config = dict(
    vocab_size=1658,
    attn_scale=0.177,
    bias='none',
    weight_decay=0.2,
    grad_clip=1.0,
    decay_fraction=0.924,
)
Each number is 50 + 12 x the weight over its row's rms, rounded and kept within 0 to 99. Layers, rows and columns count from 0. The size before them is the row's rms in percent of the matrix's.

# layer 9 attention query, 64x64, rms 0.117, rows 0-31, columns 0-63
090:41 23 42 30 44 56 38 74 37 47 46 35 26 50 33 49 37 52 75 53 58 52 61 46 39 63 61 42 61 35 37 42 54 51 56 53 64 59 51 40 63 37 39 37 42 47 55 60 58 45 64 50 59 57 38 74 36 53 49 43 47 49 76 29
096:47 52 47 69 68 56 37 50 56 42 75 70 60 25 46 57 71 30 48 55 61 54 40 58 69 46 37 54 42 45 50 49 65 45 46 62 62 63 52 52 51 46 25 49 57 38 52 50 33 40 53 61 58 52 63 64 36 58 34 76 59 55 55 24
081:40 68 59 60 49 55 42 57 45 28 78 40 58 35 48 50 63 29 53 40 60 55 41 44 53 41 56 53 55 52 49 50 64 47 69 43 64 57 43 49 69 39 52 34 47 33 61 43 40 28 42 65 69 48 54 59 41 56 34 83 63 63 61 34
089:54 48 40 60 70 47 64 44 65 49 59 56 73 42 54 44 70 30 59 59 47 65 29 53 66 56 46 72 38 41 51 63 55 36 51 57 51 34 52 56 57 58 37 48 63 41 42 36 34 49 48 56 61 48 57 35 58 49 30 71 76 58 27 31
106:59 26 50 42 60 51 64 44 42 37 51 39 51 66 67 47 54 45 41 63 35 62 51 57 43 42 28 62 40 52 51 47 43 42 25 47 36 34 43 68 44 53 46 64 62 69 34 35 51 54 41 39 35 40 45 21 66 33 55 35 48 36 30 58
074:57 50 63 40 57 36 58 63 60 50 48 58 20 53 41 70 34 64 56 40 57 36 43 58 41 31 49 39 62 77 45 29 38 76 42 40 49 58 50 49 22 54 64 48 56 59 62 67 67 59 63 41 44 44 46 60 52 53 57 38 35 52 50 36
088:49 64 26 68 44 48 30 42 63 33 51 53 70 44 39 41 50 50 73 40 49 64 57 55 52 48 33 51 51 25 43 63 51 43 65 51 66 63 59 44 68 50 45 37 48 37 41 44 29 55 50 74 63 68 59 53 34 56 34 62 68 55 53 40
096:47 52 37 46 57 52 62 44 55 33 58 34 58 50 64 54 72 26 50 47 47 70 47 46 58 42 41 71 57 40 55 78 56 47 51 47 33 40 46 56 64 48 34 40 49 41 53 24 38 52 25 53 54 39 46 16 63 43 43 66 59 43 39 43
100:27 36 49 52 61 64 65 42 52 30 49 49 58 46 44 52 49 39 46 58 56 74 33 38 63 64 39 57 53 30 67 62 61 43 56 44 32 70 57 61 71 49 54 44 55 38 45 41 28 55 26 57 46 48 51 25 46 50 35 57 70 36 46 38
108:43 21 61 37 61 59 70 55 32 50 69 54 55 63 69 49 49 49 56 66 58 34 43 47 56 65 29 56 53 61 63 43 37 54 27 33 40 27 30 51 40 32 48 58 56 64 55 48 59 60 61 46 45 36 53 44 61 42 53 57 34 47 28 42
083:54 37 58 55 57 76 67 35 32 80 52 53 29 49 64 56 47 25 44 54 60 42 43 33 46 68 49 44 44 40 73 47 47 42 33 34 29 64 41 51 68 31 54 44 36 39 42 50 45 50 60 44 42 49 42 62 43 38 62 52 47 41 60 61
127:71 25 68 46 49 34 48 58 35 71 47 46 40 62 59 57 32 35 43 38 55 54 42 53 45 58 53 51 53 63 70 33 51 57 43 51 38 50 39 46 39 55 63 52 60 45 54 71 53 56 68 23 18 38 51 59 63 55 63 31 38 39 47 43
127:71 30 73 45 64 60 55 49 33 52 51 53 49 61 53 47 45 34 39 60 55 43 36 53 45 54 47 36 48 53 64 50 38 57 34 41 64 43 41 59 31 36 57 63 49 52 44 61 70 54 69 25 37 43 53 56 54 17 61 36 32 45 25 48
140:56 39 68 37 51 47 46 55 49 57 47 51 43 68 45 42 35 68 35 44 47 28 39 62 49 45 41 47 43 58 53 28 30 77 37 42 70 52 37 59 27 43 57 59 54 67 61 65 62 48 75 43 47 51 56 62 53 32 48 28 29 45 41 51
100:59 28 51 49 58 48 54 33 31 49 57 47 50 55 67 46 11 59 46 44 31 47 62 64 62 55 34 57 45 47 59 37 48 77 42 44 33 51 32 59 51 50 60 52 43 63 43 55 36 58 61 30 37 74 53 56 50 41 44 43 35 28 55 52
097:57 47 50 31 39 07 40 36 37 54 43 58 49 55 46 46 30 61 47 32 52 39 65 54 34 57 57 53 44 68 63 42 37 41 48 55 39 53 49 58 29 68 79 65 60 58 54 55 59 43 51 44 35 53 56 43 61 44 63 28 41 51 43 58
080:41 30 33 49 45 32 38 59 35 62 38 56 49 55 34 66 38 64 41 41 34 36 54 60 35 41 82 59 54 48 56 66 76 37 47 56 38 60 47 51 58 73 47 48 37 38 41 72 49 55 62 53 51 70 59 52 45 66 59 40 62 55 43 40
109:67 46 47 51 31 54 50 43 70 51 56 56 48 35 51 61 55 57 44 52 59 67 74 52 43 68 47 77 37 55 62 39 52 55 41 50 49 64 19 60 50 63 43 54 51 74 48 37 60 56 62 62 39 54 41 72 42 34 49 27 31 59 57 61
105:54 39 29 40 49 46 39 50 56 46 53 48 35 50 37 48 62 65 49 52 28 34 70 66 67 57 32 48 42 48 49 29 69 39 57 45 43 56 37 69 55 57 46 48 47 58 63 39 60 23 43 44 53 62 43 50 41 16 68 44 43 57 57 72
107:49 54 39 54 50 48 51 50 45 62 57 53 43 43 59 53 55 17 60 39 48 50 27 62 86 52 38 53 36 51 49 69 60 56 47 26 32 46 53 49 64 59 48 44 47 25 64 49 43 40 53 41 45 55 25 71 59 49 64 62 69 59 47 38
074:47 60 61 55 65 46 42 47 47 58 53 60 47 43 50 35 63 35 60 57 47 65 52 62 58 41 52 57 47 39 35 62 66 28 55 60 60 77 44 58 64 53 27 36 28 48 44 55 23 52 45 44 70 42 53 69 35 69 42 30 63 34 62 35
090:69 67 27 65 50 37 50 50 65 44 58 41 57 43 45 65 49 56 61 53 67 39 54 41 39 38 80 71 30 57 51 30 39 47 36 60 60 26 45 45 40 38 38 54 47 37 45 53 35 43 35 42 55 63 50 73 55 69 60 52 49 65 44 50
086:55 68 26 56 41 56 46 59 55 32 62 54 50 39 44 66 42 44 62 63 34 36 78 31 61 69 56 48 53 38 55 48 71 35 50 71 48 60 55 54 74 53 37 59 37 48 44 33 56 55 46 48 55 53 44 51 32 58 75 42 34 45 57 66
091:39 51 49 38 65 54 55 70 41 57 51 56 45 58 89 48 40 43 43 60 52 50 39 40 52 41 40 40 42 38 67 26 54 51 54 42 57 37 52 58 55 33 67 74 50 52 63 43 40 52 41 40 50 38 25 41 67 50 64 38 40 32 27 51
087:32 47 71 66 77 49 59 57 42 61 58 42 39 49 65 47 49 43 59 33 45 52 20 50 73 53 42 53 40 50 55 50 52 67 54 51 47 57 58 38 42 21 63 50 58 33 58 49 51 53 41 59 55 34 51 62 61 45 50 76 54 49 60 18
101:87 59 30 55 39 66 58 41 51 48 44 37 47 68 53 41 44 45 52 57 68 47 56 50 50 53 52 44 46 34 60 36 54 41 51 36 55 53 55 64 62 38 47 61 74 36 60 43 24 32 52 40 45 70 66 55 37 32 66 28 47 64 49 50
084:42 63 50 51 53 50 52 58 40 41 64 48 21 30 46 44 48 25 41 58 44 64 68 57 43 28 75 47 48 46 47 41 51 36 48 38 47 38 69 58 53 44 33 64 44 28 65 67 48 71 46 73 52 63 59 53 51 66 67 60 40 47 50 55
080:40 56 39 42 59 62 49 69 57 52 20 30 47 51 71 50 46 51 52 49 48 63 59 43 48 52 63 59 55 30 44 52 63 51 69 52 43 55 58 36 67 43 32 61 50 16 61 42 42 60 23 68 56 41 59 37 50 64 47 34 56 43 61 39
106:66 75 43 54 43 56 58 56 63 71 50 50 69 35 36 52 53 76 56 61 48 63 53 58 35 51 64 35 53 28 52 63 46 46 77 53 47 52 74 48 31 48 65 36 39 54 46 28 49 56 30 59 52 52 49 55 41 53 49 36 34 67 56 52
096:62 68 31 49 41 48 30 30 54 37 36 48 59 68 46 46 47 62 44 71 63 41 73 50 38 49 67 53 30 37 39 41 54 32 41 54 44 60 53 48 59 50 41 72 41 46 33 56 57 32 36 61 54 72 44 46 49 36 58 37 53 36 33 63
105:61 58 50 46 29 40 62 46 23 43 62 42 63 36 86 64 71 48 39 49 49 62 39 48 59 39 42 59 70 50 70 44 45 52 45 41 65 44 49 47 59 35 40 34 48 30 62 48 53 60 45 66 55 45 65 63 67 56 42 58 65 64 44 46
095:31 43 52 43 78 49 40 44 28 63 47 37 39 61 27 45 49 51 60 35 35 43 48 50 63 65 57 62 54 63 54 38 38 49 50 56 49 57 36 66 60 58 50 63 36 60 70 54 60 68 46 73 42 27 76 44 50 61 46 44 42 28 43 51
# layer 9 attention key, 64x64, rms 0.112, rows 0-31, columns 0-63
097:57 54 69 41 52 49 61 44 33 57 36 45 51 67 68 42 39 49 52 62 38 34 62 47 52 63 52 37 54 49 57 50 33 56 44 51 57 46 40 56 37 44 61 62 49 80 76 42 51 72 43 35 67 37 35 31 71 42 55 44 31 48 40 73
073:65 57 64 38 36 67 64 55 62 59 59 70 40 62 43 33 33 46 42 51 55 46 57 44 41 57 49 38 44 68 53 52 42 59 38 42 52 67 49 86 52 50 75 34 53 63 77 39 45 54 39 35 50 58 60 57 51 25 43 53 36 57 57 47
087:40 49 43 41 30 48 55 30 60 52 53 76 33 47 34 44 25 65 57 58 59 48 53 59 33 49 76 43 58 54 41 32 47 58 35 49 31 50 50 59 31 44 48 47 52 38 77 45 54 66 51 53 57 49 25 54 59 48 51 52 23 53 44 63
100:49 49 33 55 46 68 39 32 81 37 53 53 64 34 39 65 57 42 58 36 56 68 47 51 61 47 32 56 47 58 45 43 74 44 56 61 49 67 53 47 64 63 59 40 35 35 27 42 44 38 38 56 42 70 45 66 40 68 49 72 55 59 45 48
082:43 60 32 33 41 48 58 57 48 86 51 50 70 64 57 68 57 38 39 53 37 58 59 36 66 59 44 52 71 36 53 46 48 55 46 42 31 68 43 35 57 57 55 47 38 60 64 31 37 48 45 33 42 51 40 63 58 28 59 39 42 35 47 63
093:53 42 51 34 47 48 54 48 28 64 31 31 19 58 63 40 44 60 37 64 26 50 54 39 31 49 43 46 60 39 52 58 28 48 42 51 60 36 43 54 41 42 49 71 64 63 72 51 42 57 43 53 41 32 45 43 63 45 55 27 40 32 53 59
099:39 54 48 58 53 50 39 37 80 44 75 53 65 34 17 57 58 56 60 33 79 44 44 62 44 47 46 54 42 50 44 51 67 39 51 49 49 60 47 57 45 57 54 40 44 51 27 56 57 38 63 58 33 74 46 45 46 69 38 64 61 57 38 62
085:40 60 36 60 38 57 43 41 64 54 73 45 72 36 42 62 68 39 64 34 49 59 54 44 65 56 42 52 60 43 38 61 63 43 54 49 39 71 43 58 58 60 40 41 33 65 37 26 35 43 32 64 71 51 37 54 33 33 52 69 52 52 54 59
094:38 51 42 41 45 52 40 29 60 35 80 54 67 28 44 53 47 56 65 43 58 59 56 54 55 51 33 49 45 18 24 41 62 43 54 41 47 52 40 47 57 60 41 44 41 47 55 29 35 50 42 67 63 73 53 64 39 40 46 70 53 50 58 67
102:45 45 49 33 49 58 67 68 51 60 30 52 31 62 67 43 27 63 29 55 55 40 45 33 29 61 70 48 60 60 57 32 25 65 56 51 46 45 48 55 37 56 34 53 48 52 69 53 60 66 40 49 41 38 46 46 58 44 49 28 44 45 51 74
132:47 52 38 53 59 48 56 44 34 54 39 55 37 71 54 44 15 55 67 77 38 58 75 42 39 66 54 42 54 27 57 58 33 45 54 43 72 39 54 38 46 42 55 53 58 56 59 48 47 86 50 29 57 59 49 55 53 45 42 45 45 51 46 52
091:51 39 66 57 57 47 52 69 42 55 40 53 43 60 48 40 35 59 27 56 32 75 49 37 35 44 67 30 53 66 60 43 39 58 49 51 58 45 48 59 57 43 56 70 52 49 52 75 41 50 77 38 57 43 28 55 57 55 45 35 32 42 68 30
152:55 45 67 43 57 45 52 60 29 68 29 54 27 80 66 52 37 54 29 53 41 46 53 50 27 53 48 41 56 51 67 45 34 61 45 47 62 48 54 52 33 43 60 65 53 61 63 69 59 55 64 34 44 46 44 56 63 42 64 28 35 36 51 45
066:48 20 59 55 50 45 46 72 32 52 48 45 31 46 62 49 50 50 48 25 29 53 38 39 56 57 64 59 65 38 51 44 36 62 63 70 43 51 37 56 55 46 35 67 54 51 34 64 67 39 53 37 32 37 40 53 48 50 38 20 60 42 63 54
094:49 38 70 46 53 77 43 63 40 62 42 52 46 68 52 32 36 57 41 50 43 65 49 43 31 59 52 45 64 53 59 47 36 70 41 38 50 61 44 32 53 43 71 50 64 45 56 52 54 60 48 50 54 46 45 63 78 39 46 20 34 50 64 75
100:33 41 38 67 41 35 24 52 61 53 70 47 65 33 30 44 77 68 45 35 47 60 56 52 72 33 58 50 64 44 46 40 61 55 37 65 49 54 58 40 64 63 43 26 47 55 31 52 43 39 63 59 53 40 49 44 36 51 42 57 48 62 66 48
087:45 59 57 50 41 64 40 63 45 63 66 48 43 52 48 40 52 51 59 58 55 53 53 51 66 45 55 39 31 54 58 35 49 59 50 51 40 58 49 57 69 44 82 43 60 51 30 55 54 69 72 14 46 70 60 59 43 39 57 66 42 72 67 68
109:39 51 48 33 51 33 47 40 59 44 69 52 53 56 21 47 32 56 54 50 55 21 61 52 78 61 73 63 57 34 66 53 37 48 41 35 55 62 63 43 34 55 48 38 66 36 56 44 55 48 44 47 37 71 29 45 57 48 47 64 37 59 43 42
106:37 47 34 45 29 58 40 71 56 52 76 53 47 35 57 42 51 35 68 52 49 34 43 42 69 45 59 57 55 32 70 38 55 47 26 45 35 65 60 31 52 52 32 31 73 35 47 36 59 47 62 51 62 41 48 54 54 46 62 65 46 33 49 48
109:66 36 51 61 57 73 51 58 50 43 57 43 52 50 60 52 36 47 56 66 24 49 29 54 38 31 63 35 51 49 55 53 49 72 37 59 35 56 51 66 62 33 46 71 50 27 64 52 45 34 56 32 48 36 58 33 48 53 52 59 25 30 51 49
081:72 42 50 31 71 38 42 44 40 53 23 36 52 66 61 61 41 45 57 31 53 56 60 33 51 53 38 42 36 55 52 73 33 53 72 22 54 51 41 51 53 48 65 49 63 49 47 40 51 47 59 30 56 68 51 59 63 48 56 57 27 39 49 39
096:63 42 49 44 40 56 63 64 49 43 52 27 42 42 53 34 35 65 46 55 64 38 46 54 27 46 49 51 43 45 34 44 39 54 37 40 74 33 43 44 43 22 54 64 61 46 63 75 64 49 62 56 44 61 71 42 60 46 57 28 41 69 64 44
096:43 52 65 27 46 40 58 52 50 69 52 48 53 73 39 42 43 43 64 74 68 47 49 58 40 60 46 71 58 65 65 62 55 52 35 20 56 51 52 44 42 51 61 60 74 59 62 49 82 60 56 46 65 47 58 52 60 37 55 63 50 64 41 57
084:55 47 56 64 34 41 41 53 60 33 53 48 56 47 59 58 60 44 48 48 50 55 30 44 47 45 40 51 81 84 30 62 53 36 55 56 30 48 52 55 55 55 46 66 57 53 42 65 23 35 45 70 65 42 38 36 40 64 36 37 68 54 61 40
088:53 31 54 59 53 62 64 57 45 37 55 44 45 52 65 52 43 50 21 47 42 63 42 34 24 38 52 39 43 55 44 56 43 40 55 56 34 31 32 66 60 46 54 72 34 35 48 63 33 44 34 67 61 35 48 34 38 59 45 42 53 22 44 48
106:52 62 34 57 47 43 46 68 59 38 66 51 54 26 45 55 32 42 49 60 37 49 58 64 30 53 45 53 55 50 46 11 49 58 40 26 53 48 48 35 55 43 29 60 58 57 55 65 61 37 45 49 58 45 43 73 69 50 30 41 53 63 69 48
085:58 52 46 68 54 51 62 66 48 43 48 49 66 62 66 46 53 31 48 30 65 36 44 49 26 48 61 35 45 71 41 58 55 53 52 56 44 61 24 33 60 30 70 58 31 59 32 45 58 53 36 35 64 22 55 56 53 52 49 49 54 46 65 39
090:60 49 66 34 54 53 60 44 44 26 60 47 48 55 60 56 55 26 43 46 73 61 53 65 34 58 45 35 44 67 55 59 48 45 47 33 59 36 47 59 60 61 57 72 49 68 63 54 30 52 34 37 67 46 59 74 60 25 39 56 63 41 43 45
101:38 44 49 41 41 55 30 32 49 47 56 60 39 64 57 60 33 35 52 69 57 38 65 55 35 49 25 59 46 64 53 49 56 50 42 34 83 42 43 50 25 53 33 60 59 46 75 37 49 64 47 57 53 42 64 60 29 52 43 59 44 51 34 59
098:59 59 47 61 35 25 38 79 43 68 54 47 56 55 45 44 48 37 50 48 61 49 55 69 66 45 37 60 40 39 69 46 47 66 34 40 63 44 66 35 54 47 63 48 63 55 44 58 45 55 57 45 42 85 60 56 64 43 51 27 66 66 53 49
106:63 58 33 46 48 83 62 37 48 32 38 64 32 58 57 45 36 49 42 55 60 43 61 58 36 62 55 32 58 63 37 44 71 59 42 47 54 52 39 65 38 47 50 55 26 39 52 70 44 39 26 52 65 43 33 53 43 49 52 53 40 74 55 39
094:46 33 55 42 53 33 63 58 38 55 66 50 50 47 56 40 70 45 53 26 62 75 53 30 69 59 60 52 54 67 51 62 67 37 59 50 49 23 54 37 51 39 67 36 48 67 26 36 46 50 45 26 63 50 50 49 52 50 37 68 47 52 42 59
# layer 9 attention value, 64x64, rms 0.096, rows 0-22, columns 0-63
107:29 45 58 46 53 52 35 47 43 66 65 37 43 36 38 46 39 36 54 43 35 67 44 58 63 74 50 51 45 59 36 50 51 21 35 64 13 41 33 48 52 64 42 68 45 61 55 59 47 55 56 41 47 64 49 40 49 36 64 43 50 53 33 65
103:33 42 49 65 56 49 56 45 64 63 56 51 20 45 61 36 36 46 42 52 40 53 39 58 45 20 59 61 50 53 36 44 27 35 36 50 32 40 80 47 24 48 57 52 58 33 50 38 32 59 55 48 55 55 40 44 48 55 50 53 77 55 58 46
110:57 55 56 50 45 57 25 48 63 69 53 52 44 72 61 64 39 14 57 45 66 55 63 44 31 48 56 67 51 66 45 57 39 41 64 57 42 55 67 57 41 58 42 50 61 49 40 63 50 42 74 65 31 55 56 62 50 52 37 63 45 36 67 34
104:43 39 50 54 43 74 58 31 58 53 47 58 46 46 49 53 42 39 78 38 43 73 32 51 34 68 64 56 38 40 52 61 66 46 64 44 19 52 49 57 45 64 79 47 55 55 53 49 34 51 57 72 55 34 46 33 43 52 57 49 47 51 72 51
108:52 42 65 45 61 60 46 39 56 42 60 57 52 50 56 40 54 33 27 46 66 36 57 77 31 63 27 46 37 38 57 46 45 57 29 37 57 40 49 68 44 27 72 54 45 41 43 50 54 66 24 46 53 55 55 50 50 32 27 41 51 54 36 54
103:47 45 50 58 61 67 54 29 44 33 60 57 46 58 47 47 43 25 65 73 41 66 59 38 31 54 27 45 36 58 49 57 50 40 50 63 48 13 71 40 39 43 74 40 50 53 57 55 47 59 52 54 63 43 52 39 48 64 57 62 68 46 53 39
101:62 63 28 51 43 37 42 52 47 62 39 66 37 53 76 66 62 63 43 72 61 49 46 47 51 35 48 54 53 43 64 49 49 51 62 34 42 53 45 29 68 38 50 62 38 43 63 53 53 63 47 77 77 60 45 39 32 54 68 60 42 32 55 45
089:56 53 43 50 46 70 43 47 47 48 62 24 49 28 50 50 54 24 37 53 39 36 60 51 40 60 28 41 59 56 49 35 59 41 44 56 53 71 72 52 56 59 55 57 48 47 61 59 30 24 34 46 34 59 73 51 41 27 60 43 44 43 67 42
096:60 58 21 36 59 56 43 45 31 55 49 68 50 61 50 58 50 55 66 39 37 50 51 42 47 47 68 40 87 56 51 55 57 52 76 40 51 46 39 44 35 44 50 54 31 57 34 46 54 50 42 64 62 37 78 52 28 63 46 57 56 57 64 40
099:37 51 64 60 54 32 51 32 62 52 66 48 62 31 40 27 44 74 59 50 43 61 55 66 28 44 32 49 44 45 48 66 65 47 42 56 47 39 64 55 45 32 47 55 62 74 46 40 34 57 59 55 61 59 40 69 81 39 52 41 45 48 54 57
104:55 45 38 40 40 30 63 63 47 45 47 56 61 62 58 44 38 60 18 46 49 32 52 35 46 24 48 54 39 40 40 44 41 59 71 62 68 43 72 53 75 51 51 38 50 29 44 36 45 53 39 53 47 55 31 49 40 57 25 51 64 40 54 53
089:54 60 52 46 40 51 61 76 46 76 53 40 36 37 56 53 51 70 50 55 62 40 39 39 56 50 67 55 68 49 46 35 61 47 47 43 52 46 36 53 58 45 41 70 45 58 68 53 38 24 57 35 63 75 36 72 50 73 35 56 50 35 54 65
106:59 52 39 55 47 37 54 62 40 37 47 35 61 74 53 28 53 39 46 54 69 35 59 48 57 69 28 25 61 58 51 42 57 66 14 43 62 52 37 65 51 48 48 56 45 50 47 56 46 46 55 43 24 57 63 48 54 31 31 53 53 50 37 39
105:45 45 58 45 49 81 44 61 28 56 74 59 55 38 66 63 57 36 52 62 40 38 47 62 56 27 57 76 60 29 48 45 42 49 54 42 58 54 57 71 52 39 60 66 40 69 54 46 62 68 50 38 56 50 48 37 62 72 40 52 40 55 39 55
100:68 26 70 41 65 53 44 58 42 59 56 63 39 41 33 33 41 47 44 38 54 83 69 49 44 35 57 50 59 43 56 38 57 40 67 46 41 72 63 48 34 52 45 49 34 48 58 35 61 51 68 41 45 65 38 63 51 52 54 48 24 46 46 38
104:61 58 48 62 45 51 69 53 38 68 68 50 50 54 33 40 56 40 61 29 30 49 69 30 70 50 59 50 76 55 49 41 64 60 51 66 33 63 58 46 48 69 48 45 34 37 58 41 44 58 52 55 53 58 45 54 52 53 53 42 61 57 84 27
101:42 55 48 44 60 45 59 58 52 42 42 57 50 64 59 39 41 41 36 51 54 37 42 53 53 57 64 55 50 94 56 46 36 43 64 64 56 54 58 47 75 64 51 49 69 36 41 40 64 42 59 58 43 44 22 44 31 63 38 51 67 31 69 54
098:63 52 56 51 69 47 60 69 51 46 47 45 37 53 27 72 55 46 73 42 28 59 57 45 63 59 55 54 47 47 21 57 38 68 57 25 57 48 50 38 50 48 57 38 60 30 38 36 59 42 64 45 53 61 73 60 46 32 32 40 43 39 39 57
104:56 41 43 48 47 38 62 62 59 64 44 43 56 63 62 76 38 52 51 50 79 65 27 52 49 34 29 52 32 48 54 61 54 40 58 46 52 52 53 54 61 52 43 46 52 72 64 49 57 73 67 45 60 48 30 38 31 31 46 57 50 67 73 41
090:42 65 47 32 54 33 62 55 28 50 71 38 40 62 34 40 34 42 79 37 41 57 66 46 62 47 40 45 66 63 49 48 60 68 52 45 40 46 42 53 66 52 44 41 41 39 71 58 67 39 45 60 28 29 61 46 51 56 50 50 64 65 40 38
094:60 52 23 54 40 51 52 60 38 57 59 36 44 62 58 44 49 60 47 63 55 37 49 51 55 44 85 39 59 29 47 68 53 24 66 56 57 68 42 44 62 31 58 47 50 59 53 34 52 62 54 47 72 48 49 23 35 50 61 44 68 60 46 40
086:62 46 38 23 45 54 44 56 44 35 41 51 30 60 43 29 52 27 48 47 59 56 39 37 42 50 24 46 49 47 67 51 55 58 53 74 50 55 46 42 63 35 49 56 73 51 32 40 37 71 58 45 54 44 33 55 37 53 42 27 73 45 63 55
099:50 31 46 41 61 46 44 36 48 39 50 38 40 55 40 61 64 36 45 26 70 51 37 72 45 46 43 52 48 67 46 52 51 52 41 41 56 51 47 25 37 47 56 35 70 42 85 54 35 54 34 29 43 47 58 59 67 48 59 28 39 61 46 56
# layer 9 attention output (transposed), 64x64, rms 0.0883, rows 0-21, columns 0-63
102:64 57 54 65 73 55 58 40 38 45 46 68 78 44 60 35 43 49 50 60 20 47 59 51 47 36 43 41 27 48 38 43 44 61 58 36 34 37 34 52 40 38 39 53 51 42 44 43 65 59 68 33 40 69 49 43 43 58 50 56 66 71 42 64
112:42 57 55 50 61 50 37 56 59 60 38 65 48 31 51 72 38 76 44 51 49 48 45 39 39 40 54 48 49 36 66 57 29 56 60 53 56 36 55 44 34 84 53 54 53 44 35 45 42 51 67 45 61 84 49 50 55 30 38 29 42 46 38 57
113:50 55 52 58 42 29 49 48 91 63 63 63 55 44 60 60 52 66 45 45 64 35 47 71 44 44 54 56 32 64 56 49 20 58 56 63 35 34 55 55 35 37 55 31 59 51 48 69 49 30 53 51 27 47 44 48 48 51 58 60 48 46 56 59
109:46 39 31 68 58 62 66 47 60 66 22 60 46 43 43 66 25 72 60 46 34 44 50 67 53 60 43 40 39 32 37 54 54 56 50 42 72 55 56 36 47 54 49 50 31 56 47 63 36 48 62 52 48 54 36 43 27 56 62 35 50 60 70 60
102:43 58 43 55 43 63 41 41 46 38 45 46 44 44 46 50 55 43 40 43 55 37 54 63 70 59 38 56 48 30 80 56 69 60 29 61 49 52 40 52 59 33 43 38 50 49 32 41 72 58 46 47 48 57 51 29 52 53 18 60 55 38 16 35
097:48 69 46 60 53 35 53 45 63 46 45 63 45 40 38 61 29 67 45 48 45 40 65 62 41 58 39 41 54 50 42 61 46 49 58 81 72 52 63 26 40 47 76 37 39 32 49 63 41 37 56 64 39 64 63 58 48 68 33 39 61 37 44 55
090:68 62 52 40 56 34 48 62 43 47 55 53 47 61 56 60 31 52 52 42 70 42 30 37 47 53 51 33 65 30 59 33 55 44 67 36 43 71 61 37 50 61 73 61 36 75 59 55 47 57 48 35 63 41 55 66 51 46 65 56 47 28 61 30
102:57 41 43 70 49 46 55 43 47 46 60 47 69 42 68 57 52 34 50 60 56 41 33 43 49 40 54 60 67 52 49 40 54 37 37 56 56 31 69 43 42 19 60 58 57 47 33 77 62 65 53 10 46 55 58 45 48 53 45 50 47 70 51 56
098:38 37 42 46 59 48 39 60 33 66 33 45 35 62 61 57 45 53 58 45 74 44 67 50 54 39 66 35 75 56 39 34 39 52 68 46 55 55 63 37 47 61 68 60 24 38 51 45 43 45 36 46 41 47 55 71 38 74 64 48 46 54 62 67
104:58 43 49 39 51 55 55 57 32 36 43 43 49 48 30 44 45 60 51 49 35 25 58 78 48 75 33 75 43 49 62 76 72 50 58 60 59 52 44 64 57 51 50 57 57 47 73 34 53 51 69 41 52 64 53 47 71 40 47 38 35 44 54 58
096:59 70 60 33 32 58 52 72 68 49 45 54 53 60 52 65 69 64 47 44 64 42 38 17 31 52 66 59 53 46 52 55 52 40 44 58 63 52 70 49 28 65 34 57 41 52 48 35 59 63 46 54 61 38 38 55 55 35 57 30 31 48 47 39
090:61 44 49 52 48 68 59 48 41 32 51 41 65 55 61 44 45 38 61 66 71 72 23 49 41 41 54 41 38 47 53 36 51 43 51 49 39 45 47 49 53 53 54 78 76 34 56 48 35 57 36 35 72 57 30 75 65 52 63 38 46 49 62 54
118:57 68 43 50 32 59 48 45 39 40 53 32 57 64 51 35 63 16 54 43 58 54 45 39 60 44 48 59 51 65 59 44 49 62 34 59 31 59 51 46 54 28 45 50 61 39 58 54 40 60 54 52 29 36 51 37 44 58 20 55 57 21 31 59
107:35 44 40 35 48 55 49 47 65 34 71 60 38 40 59 41 60 37 65 68 56 53 58 64 41 43 44 59 52 27 47 46 61 38 50 42 62 34 42 79 32 58 57 48 43 41 37 42 49 53 32 60 68 64 46 45 34 63 44 71 68 57 28 51
097:54 32 51 40 58 49 50 47 72 56 55 47 32 29 50 50 61 64 47 53 42 42 36 59 45 39 69 45 36 62 46 68 65 48 48 58 44 49 47 68 50 19 52 28 62 73 46 39 62 69 45 48 67 58 61 38 49 77 54 61 63 41 44 64
103:46 33 59 47 61 45 54 54 62 58 45 42 49 47 34 62 48 46 71 45 47 53 54 28 24 35 77 56 46 68 30 30 54 51 49 64 51 39 69 47 29 60 52 51 43 43 52 64 38 61 38 56 67 69 58 41 38 64 64 46 52 60 70 68
103:58 63 55 52 40 49 50 62 62 68 45 65 53 52 45 62 59 50 33 44 57 68 41 58 39 29 83 53 49 53 41 48 40 41 61 53 51 49 63 51 42 69 33 56 54 48 36 65 52 46 57 77 36 49 15 74 59 43 52 28 51 52 45 41
106:55 36 68 64 72 47 57 41 35 65 45 58 32 42 44 36 64 54 42 44 36 47 46 51 63 69 63 35 46 61 34 37 49 58 45 63 47 31 53 55 61 51 58 38 24 48 31 28 50 24 42 50 68 48 45 44 55 26 51 62 46 46 52 67
109:51 47 60 47 58 63 76 34 65 59 51 41 51 61 55 61 28 34 47 29 57 63 34 45 49 56 34 54 53 42 62 79 39 39 74 44 61 56 57 63 52 21 40 36 45 41 64 59 33 56 52 61 49 40 33 48 47 37 53 52 60 32 55 46
098:53 47 60 70 58 52 40 32 41 57 59 45 32 61 45 60 46 46 57 52 53 68 65 37 21 37 56 68 45 61 24 30 55 58 54 48 41 36 58 41 57 36 57 46 34 43 52 61 35 51 43 60 40 48 63 49 48 71 35 42 80 44 45 69
086:41 54 42 33 61 74 54 61 44 49 36 40 31 71 56 47 36 35 58 60 60 56 49 32 61 49 61 55 66 45 45 50 38 55 79 43 62 79 62 42 50 55 56 67 41 38 68 38 45 66 51 42 58 53 53 51 46 42 52 60 17 54 56 39
097:68 60 48 41 42 80 52 89 66 42 44 53 45 57 41 64 65 48 19 45 65 56 52 37 56 52 54 41 49 50 31 49 51 58 64 64 58 72 67 58 52 63 43 55 36 49 41 71 45 55 71 47 37 52 42 57 45 47 48 43 66 50 44 49